Weights of a small GPT-style language model, trained from scratch on English Wikipedia: 13 layers.
Each number is 500 + 25 x the weight over its row's rms, rounded and kept within 0 to 999. Layers, rows and columns count from 0. Numbers have three digits each. The size before them is the row's rms in percent of the matrix's.

# layer 4 MLP up, 256x64, rms 0.198, rows 109-208, columns 0-63
117:505439487528536490523480463483467476517486494503447515503496521511487529515471529501469480506528493515499512507514530491519504518537486500436483538487459492483537502474542524512494458489535527
107:489516513462501495517483502501544493500471463493525454530506550483501495511497513450574519499504565480500507514514464454487504480532499498483484536498516502532487478524476494500456487479520496
096:515491482513505504483514483448508514492440463534553543516485509486537514487497512479498490508485527483499436505546519486534469461506489510471499549504507483507510497488520491482468502519551524
095:496523521437517516487506499451526517509496458508515483471496495528511504484476479511498525495472534516506504492544503468510508472539494522511448470478534470507517476522477522475483495514576528
075:527459460502508467540471529520502477518507480504515512519561537544487491504462488445498477493498502488469534469523501511469472540478474470489523533492480486510512509504520533529485511476491465
088:507467465507538444530497495486538503517503478547481474505512500514526504496520474473506496521484514515484493503525501461485503535532499488501470485489458462464534499501509495528435510476550546
122:508492490441561479514462516461518519493498464517530459503520488516532505454516496489507526524487546505482535512518512524456508456507504521515441499509470493497486498500527489536464486498494508
109:490480501504530494506475459507459531520493471510409526523540513488495510507519554491490474516474494514464509518483519491546514504485478500496480484483486524454513494529531539538501502475502518
106:489515483461522481531465490480521512495487489520497500524492458502496553514503485508513477491456509512494528504538497515555513489535477515482501496499444473519503445507510513504430492504560492
095:507430478497488509530507445475510513522524516516511463512527526533481514506552493482506517526492498449478542488486549475487503513503502521531480469484477487508553463496479526482497526511504489
107:546491471504534521517487448520533485461452496542511452479514471537493493525521511509508484481476522452473541513505471531520500491512525503465507479483485505526509530521460500479465483479501515
095:490521504512524527548432482491517497487486492527516524474513454507531542516502571516489467481507537487480538510492519477465507526525511461488460488521486478504487511480467478498486503473522495
075:483530514459502474527487512464496543484498501475456540516502477471553531480512535505516512496489487486487512503513475446499553520550516487488497476508502499531496459516471519493476461526502539
107:517516500488519563525500505476486530511480476491505517474519529533507514544497487527501544513477520467508489473488511491493547521528500439459475512438511474519492491524504534473500474522534492
116:477498489501518530561463505498505506504491511520472473540521492490502516524526539507561486526469511502508541474505505451501526491499481523493458499499497448509535463506485514528447503486533475
102:504504511514522504520482442490514481578505473499508465480518522541496478538500517494486501504472475481452514495519458483502504465537528513525448472500509491462530503528459525491514517488501496
106:494487455495521570532495494492518483514465491508521515512493470510498505536493538477478475488479546501462479459501479515536519507502468471489507536520527459480521507489546498470491457538489476
107:533451503433523544511484504488506509539467465504486496491473503526491531526505520501503465513497462486458548527511533469494502493487525513503497499519474513492521477529500541489484469543519543
100:501462512549517460522485484475491523522498475526453445535529486490488523509505503503499472508502490498507552475482540523520527494478529502501493517479467470452506496488521498468465483488563488
098:480485520524480467508505455472509511551468472529528479525513492505536518541513500485472493478476508496533527514502498466495517526469514468467494505506470477497486503480542535467454488486550546
083:495526486451499551482456520482544524517478455477507527485517515502522479447503484491502512497529533522487485541479455512523518499488498439479502519474547484480513475507484484480510517516518524
105:555484499495524534523518490467508476568472514484463522500498564549492497481477497494486496488507498512436513444516522521510504488501516491513498465497495483471489511484503544494475460508501511
095:525476526476529492515473502508482489507509439485492496480509483466539537462521536504476466490478484483442503523518519483469524490498518496467518471443522506484536530542519511514493504486489546
108:462486506443497519541466500490545492509483490496471486479491532519517481530495569491505525520516531533514497492515454465500523554516487482505466531516495454501534490483504526506471503476520504
093:516501511469509519526494497488495470525485498489494515511566497553530519508467492470483461508483525498524538506478519458488527485495501482435517503519463462520478472480503519459500465485507550
100:494443486477515477485509475460499478562488504522522523531515546515493500512530486479538567550463505471486457470493508502513512496490534513502516512485462526493487504497504503487517461480497526
099:531496508497517476489424468501507527536508532534514495489509502529508515462502494485496474496546504473448491494520497521552473472487497508493481461518496527495499471506434508470503487462499533
111:556463489470498498492501500437504497489486447561533489507511502485535543472500476459503511536502512480483469520560512463535492488500484516496498480502494500482519478498480495508495508489551512
094:509494507480511497498447504514556483469507505478502463503522501544510470485530563441535480486458542491453500520513451500502487498525502475502484488491548493500500517524479531486507486519503502
106:508487501474517548510453492499533521481425495560486513471523487504533471477497543462479486506507535493514508496506490519486525511466528482480462491530519499516513497492459505457507529504512535
092:542501485488493492566479508469487479496506512507529496502482482557512537505530478510496487495458481509479524482553478509517507485515488521474444465480535460461513482509489486490501482537546519
105:499492494497500551513469507495525504534496517538491498535512494511466506451485542490487470513529492480450495483526459510528498480496523522463487491504530524484578483558492520502507470514486512
097:556460491461505506501490508492511486507476491473528494480486533555511491468485514486531493502506514517518528541525486488512481486505471510457460469502532473503527502531497474469499462500480577
091:495468466503499549520452449510482536551507530545470503536483492482499479501482509460531479517464486518499508460496492512481525487539482501500500526455465479498511508502496537519483476528483474
091:501491495514497488511478492480508520487456462505475530509527480516539519492497557513486448496493518499466456504502517524570495483496477509459501500482482520480529498498530511445456513491535539
101:504515521535517555511484477502502463501459535505484488534520475566537503520495529483488471470502525531511513502515493514508521502483550488468484483477495425508499501500501518498466499462531521
094:462466505516497505512500515498467531509496527507507534534537526509540543512467516460498502561513499482501490528535499431509504533476503475458504519497478482519466474474513487531497479471523513
099:511484488530567502494485460479505511480491470522505508517540492480517499517520507473498537519532544534473525477478494524504502518528465491522475528515480438455523470443506505514476489488507489
087:535478477503513516508510491476510501531527490542471530557530540523531497530464502479482488537507477515499494481510514473496501488496513487426501522533456482456485487480511495521502504447522472
096:472508501508513538516513506476544514557495513491530508498505543535478491502500485500554515487512520492476475455484489501499500480530490474520474488481503521451503475523451525434464511532519477
096:489461477495511461509504529496536532529445459511490510486520487493524502526530467508479512525493493469446522518514485509531523468480534484494520511494462516482483498524511533473459475522526556
103:514483503486536473555515485451498502489501502525466519547518476474558511512530498508507501525496542521459510464491490469481518520506514517484471511496451515488473467515489544451538489501512495
101:486477475500535548506479483482473485549512442500489516517479524503506542538467495500497500504516468536521490507547501478552542496521450495494520512498486491478489483494538519518479468523497457
117:479488483496491502574490428479476487539512506529453535514527486503511483524511546479490479527521483486485517503520489496531517529503536513464500525495507501461545475507523502456517501482514487
102:489478501516504452532516463498502489579498512508493510548513537530498500533486463466500513488468521501475519491529503494472527506495492505479482521518454491479490520499512505467430465498536490
103:507480477495541511497490487469488523512504443521484459504547521479506538491525526508515531567523490484473470507495493468493511536496504503526504449472517511517517497486493568513511480475511535
089:513434441530540495476485474508485492515517512484504532477549503524502507515545495511514507483500520497481440478498518529522513499531489481510500514465434522472491492483522489490486480547495504
080:500485487466493458478480478423491513501514515518477495511518479491494540484503526463490503489520516480512482553486526476468501452518490482437504534505451510504524493483462513526510482532495518
106:522510473540516503473502463446495518501501471530516539485509519510504508483475503453503510487522512477513475496527494524551488508499466405503493518453516472513502491475485525486489491482519530
102:563484484511525539550500552489512498479465499520495473494496486534565511492486556503480503514503490484456503502488503500490507506520512521464505509520539475471478530501485499493494459441498504
093:500434460488530516506450495504535503495494477515498496501530519521509527472510505514492537527532521487525445509497490521515517502497521484464497513492452522432519487519472540490507471468521525
101:521476457534515483523469470508495522544516495532505492521516503473511516514502529480516535510542500505454464456471482516474495493544451494502485487497452523465503477521486521510479474529466535
103:495433472474540502497517495477476489528509504560494502491521496482540554478452505513489486530510488484465482486517477479461501471500517532455536509506472507525495454496525523493515476486518492
091:486517504525496518533484464510479474530482517522508499517510528513533517544478541458501517511496486486529504459516463462501537476567480504456498464502525474497505513517542508488472478453509512
119:539491487503500516475527451459518508504461456520518523502507515479528515476480508454538555523504509499514452517535487506535514488483463490503493480491489449506518467485502503502456513482537532
106:496446443467507544517476493502494532555511461489499492475515526499526499509525491475510503542447543502483510491508501510493491517494491506472493549507478511446536506477539487513462500526495503
103:526476487496575473531479476501514498532496518512475501487503486540513538496517513480522503524515497516456545529510524518480500530488515476490484521505472501516514510475518491459425459483532521
108:568482486496548507501504483498498458477492471499497505555539478528518493503523525512489508483478521480469525456504484487499512505494535468506501467517501452505498521502463573526497476531496495
099:478499479525499505537505456481475496524494514500495532522541536509513512544461551491506485548515544472481481509497516466494502478500446489484521520447487503478522480482529487489502482451511534
090:512502469491509529489476484471498549491482492532472492472545495487511481479536492465497528509482485474491533524581477506538497525521481480491477502466510502451528464493482521506470474528533510
113:496463492536529514516465431490521517531525485540484549527557513496501483518478537486506483507511494494502479488541468471516513479504495530505517475457468466495528495544486518496485470501482496
100:513438488451524477501505515480505466501527478514488481481539476536541505487506472482527523552478568486517452541511505487465506511511520500480465510501478505489487496512467526518529479506491499
088:497528496532504478532438492494526548521478517523501471539522483486481483501463530474487502487505545511514461493505490507494522490525536488473496513449523468525514460480462511550468523485512495
100:543474489519496500455464505500519496519531486464452506484524541547486506431514535486519502518502493526469479501522494514505508510515461501475481491464495499515538510481541525494447492492540498
114:526474476485526482529472494457498494485476507514518507515515548489509515515461473473524506566507483512521514530505507458514507513523468449508454530499509478465478489486502527512509439480522530
090:527449476428574471498494464453478467510503459556491509473522495508528503481495483506481459509494506513486516539518484492502496521490523521492533503521493499517526524483479503502527495511497484
106:542433459476498489488517521489555493482488430508489474505539501509531506457532503523515518523497483485493482503519523483519497485499499532507481430482511460491523521503505512504482507528517498
106:491491517481485529523508474473493495518494446507488479481536515509506499483458533490487529532478533532511450474487512451488563527536508504440484521499492452503504513480529520517500476489503525
095:478487495524514508506489494505510440509514511510474490468509497529530486457466509487517517480487493518475463526506477515522505491514530450510490527464508495483531513475505566455498517517576527
105:480506453486517515539466468515501491537486513568481523495567469477516536501500531498497529522496497473515529485481468503479485524516505438486506507500468536493504492501471523471494489471506529
110:508513479521501509529489472446504505475490502531531484549548474468488487507489478467474486521511515516455490517514472503476515465546469479520482507496544465459514525500472540531504475532519490
103:567486475491481545492497528483521486481463502505492451470503486533518489469501513482506469526460527481482496473498523508493516510451506497465514495490492522521545498519467487451506511503532559
107:488483482486522484494480447487503511513515507526518513497516502501538472506501499454536489514508536549494482530519469498521489566507463443481520516499468485454483501473537492499463480487508544
103:511486468511486472537499495492509454466477516522502478486549470507550509479507490515479478495470548485489473506487509507501499489522550454485490497500501500473577510496509493472487493546544532
094:514478486508519497488490496495501491457502469485492502495522534524535500485495545499517492487534520515525486459524513486512557562471495442482510488433529495509512496507483462444484509482520491
106:496514483491505483535475491424538506509487512554506466532539498500542488508512465457491531525490556525499522483519463514512509471508488499513459531521487485456484506484500522493498470489518511
121:539483503502504497530502492484489510499459446501468465539559538492488482538501481505482502486468501503464542460477504523519520457509502491476505504497493475485500519506512545495435467529524512
090:508497476498532482553508417492472519484516488504515492493501511511506551487498467468509514541497519446443507544531525488490514515513485518521498458463479509503531500522490515492516473486515493
105:534445489456523498487505480451502544515457456526507495477548514527524481467528493481473518502514507505520530466503480514514507495455514481516448495500481485481517495497520549473482515514528496
085:531489521486512485502483459454475511516537529497482456501508510503502535496479480485513524541493501532498514511492540481486528479531478537471486482483433491495554460492475494473488465476498541
092:536512496486523540526494540478554506519476476498483473481510532532519484501483504515468512514494451513502501474505486479495550459526515541469481438495522474519522511527514517521481454503526508
111:544487499531509514510503507478501552553493458521466509497502502483507494476457509494490515502491523521460468467500499511504497538500524505501504507441506507437512430491487509450504507530519488
096:501493517505501537541494477515522472476502507489476466506533499469539529485477496467528440495455520509461498496526520455510534511528476517503515458436512497510502508522523491447524501512495493
100:564465480504515520467506475483495467511534485473501528505501540564483507461514482471512511528477493453509511514505530478493519509502491443483488494496506500478471508510530523511476465491548536
104:543461509473520540516484489487510508509508489482519522514545529515510504455451489512509510504531553505492460485512500510500497486456510497469488464485520460520557475515487477470467481525547492
102:523485474530566497521457487448507496515522484533487480500497478487527505503490531496488490508494529529502474436512480499540515485558539524516473498477463519470513473491480532477515489517507486
097:557465485491560502482485515459499535491495490549497502489534472494566519491523508481508479534487531530506512453487510523489520513457480484492476512456475524475504468511480472490513515500512502
092:474489497493501559504463484532505535523492489513488464461476517544480488483485539487537507502433490489459500514494447509521508519512517506492471485495530487513503510532462506500458458528511524
095:525466474485535523490461510467495516560497483488550437489526519539512488444461514483519524535487545525500523481478507508479500499484505522473508498510479497487507509535487510520494479478468527
095:499483486459541484533481509492531471516476467500522550535532498467495459473484531478516504464508512517499525495492504499468518447503509506465487506504517459444516517534539522550508487504507512
105:543492505513497553524486534472486497525466470501488489459505509541506536494504506494511479515471499464502531483496493500527548531544510497469433494465524518494484509520544510462495489505539522
091:504509512491496482537490500498481517524450516510488529514499481480502510496503511495496529488574527478472460520510505507542499507461511508479519505427501482467545463550518459472472502487503503
103:564511484474494478490483521472487532530499506519515509519511492488528517486490485483498472552493506509442484535526496497500493490536454493484501468473490476519507487458469489527461450490542543
101:506481501466523500477478504459524472513495514524471467496546479492530524435447482472488489500506517510510489502535473526508497470483537503499526519487439506535488461496523550470496499518497518
110:518481503474585489503506456483509478487464450540515484498518494503538531497466498491493539523500545495493501490484508509527485465540517510494458483523456494508496465493503489496490477469533528
094:500473504533553495489483482489508514537444496471473487498505515497513543477484510487538537516506547518481533509478524523484499465491461493476511526501469474499528483528539482494435488470510523
094:514470482543552536483487515505506515481461506542493483513495525494524524506497510493544476531513506476472582468490526472464485523501503495481519504481527521515477468521506478486486449492474519
091:514471502503497500549494496479513481504495486489509484549569523525509502520501520480516508493540549489486523496475543520455497539458505469488531497482510479498496522491477507414490487505505491
110:538505511437522475534459470459564481489486512497531526481496531504511512511495499471512482519545523506507501540531462502474495504511485504496445512493466496477513507522502504497535457479502528
100:512486517540504511494497493508520473499505517512506487482474520518502522447466477489511492511486503494469481531558479491485514543534516518422519483477480469518525511494538507500432510501548505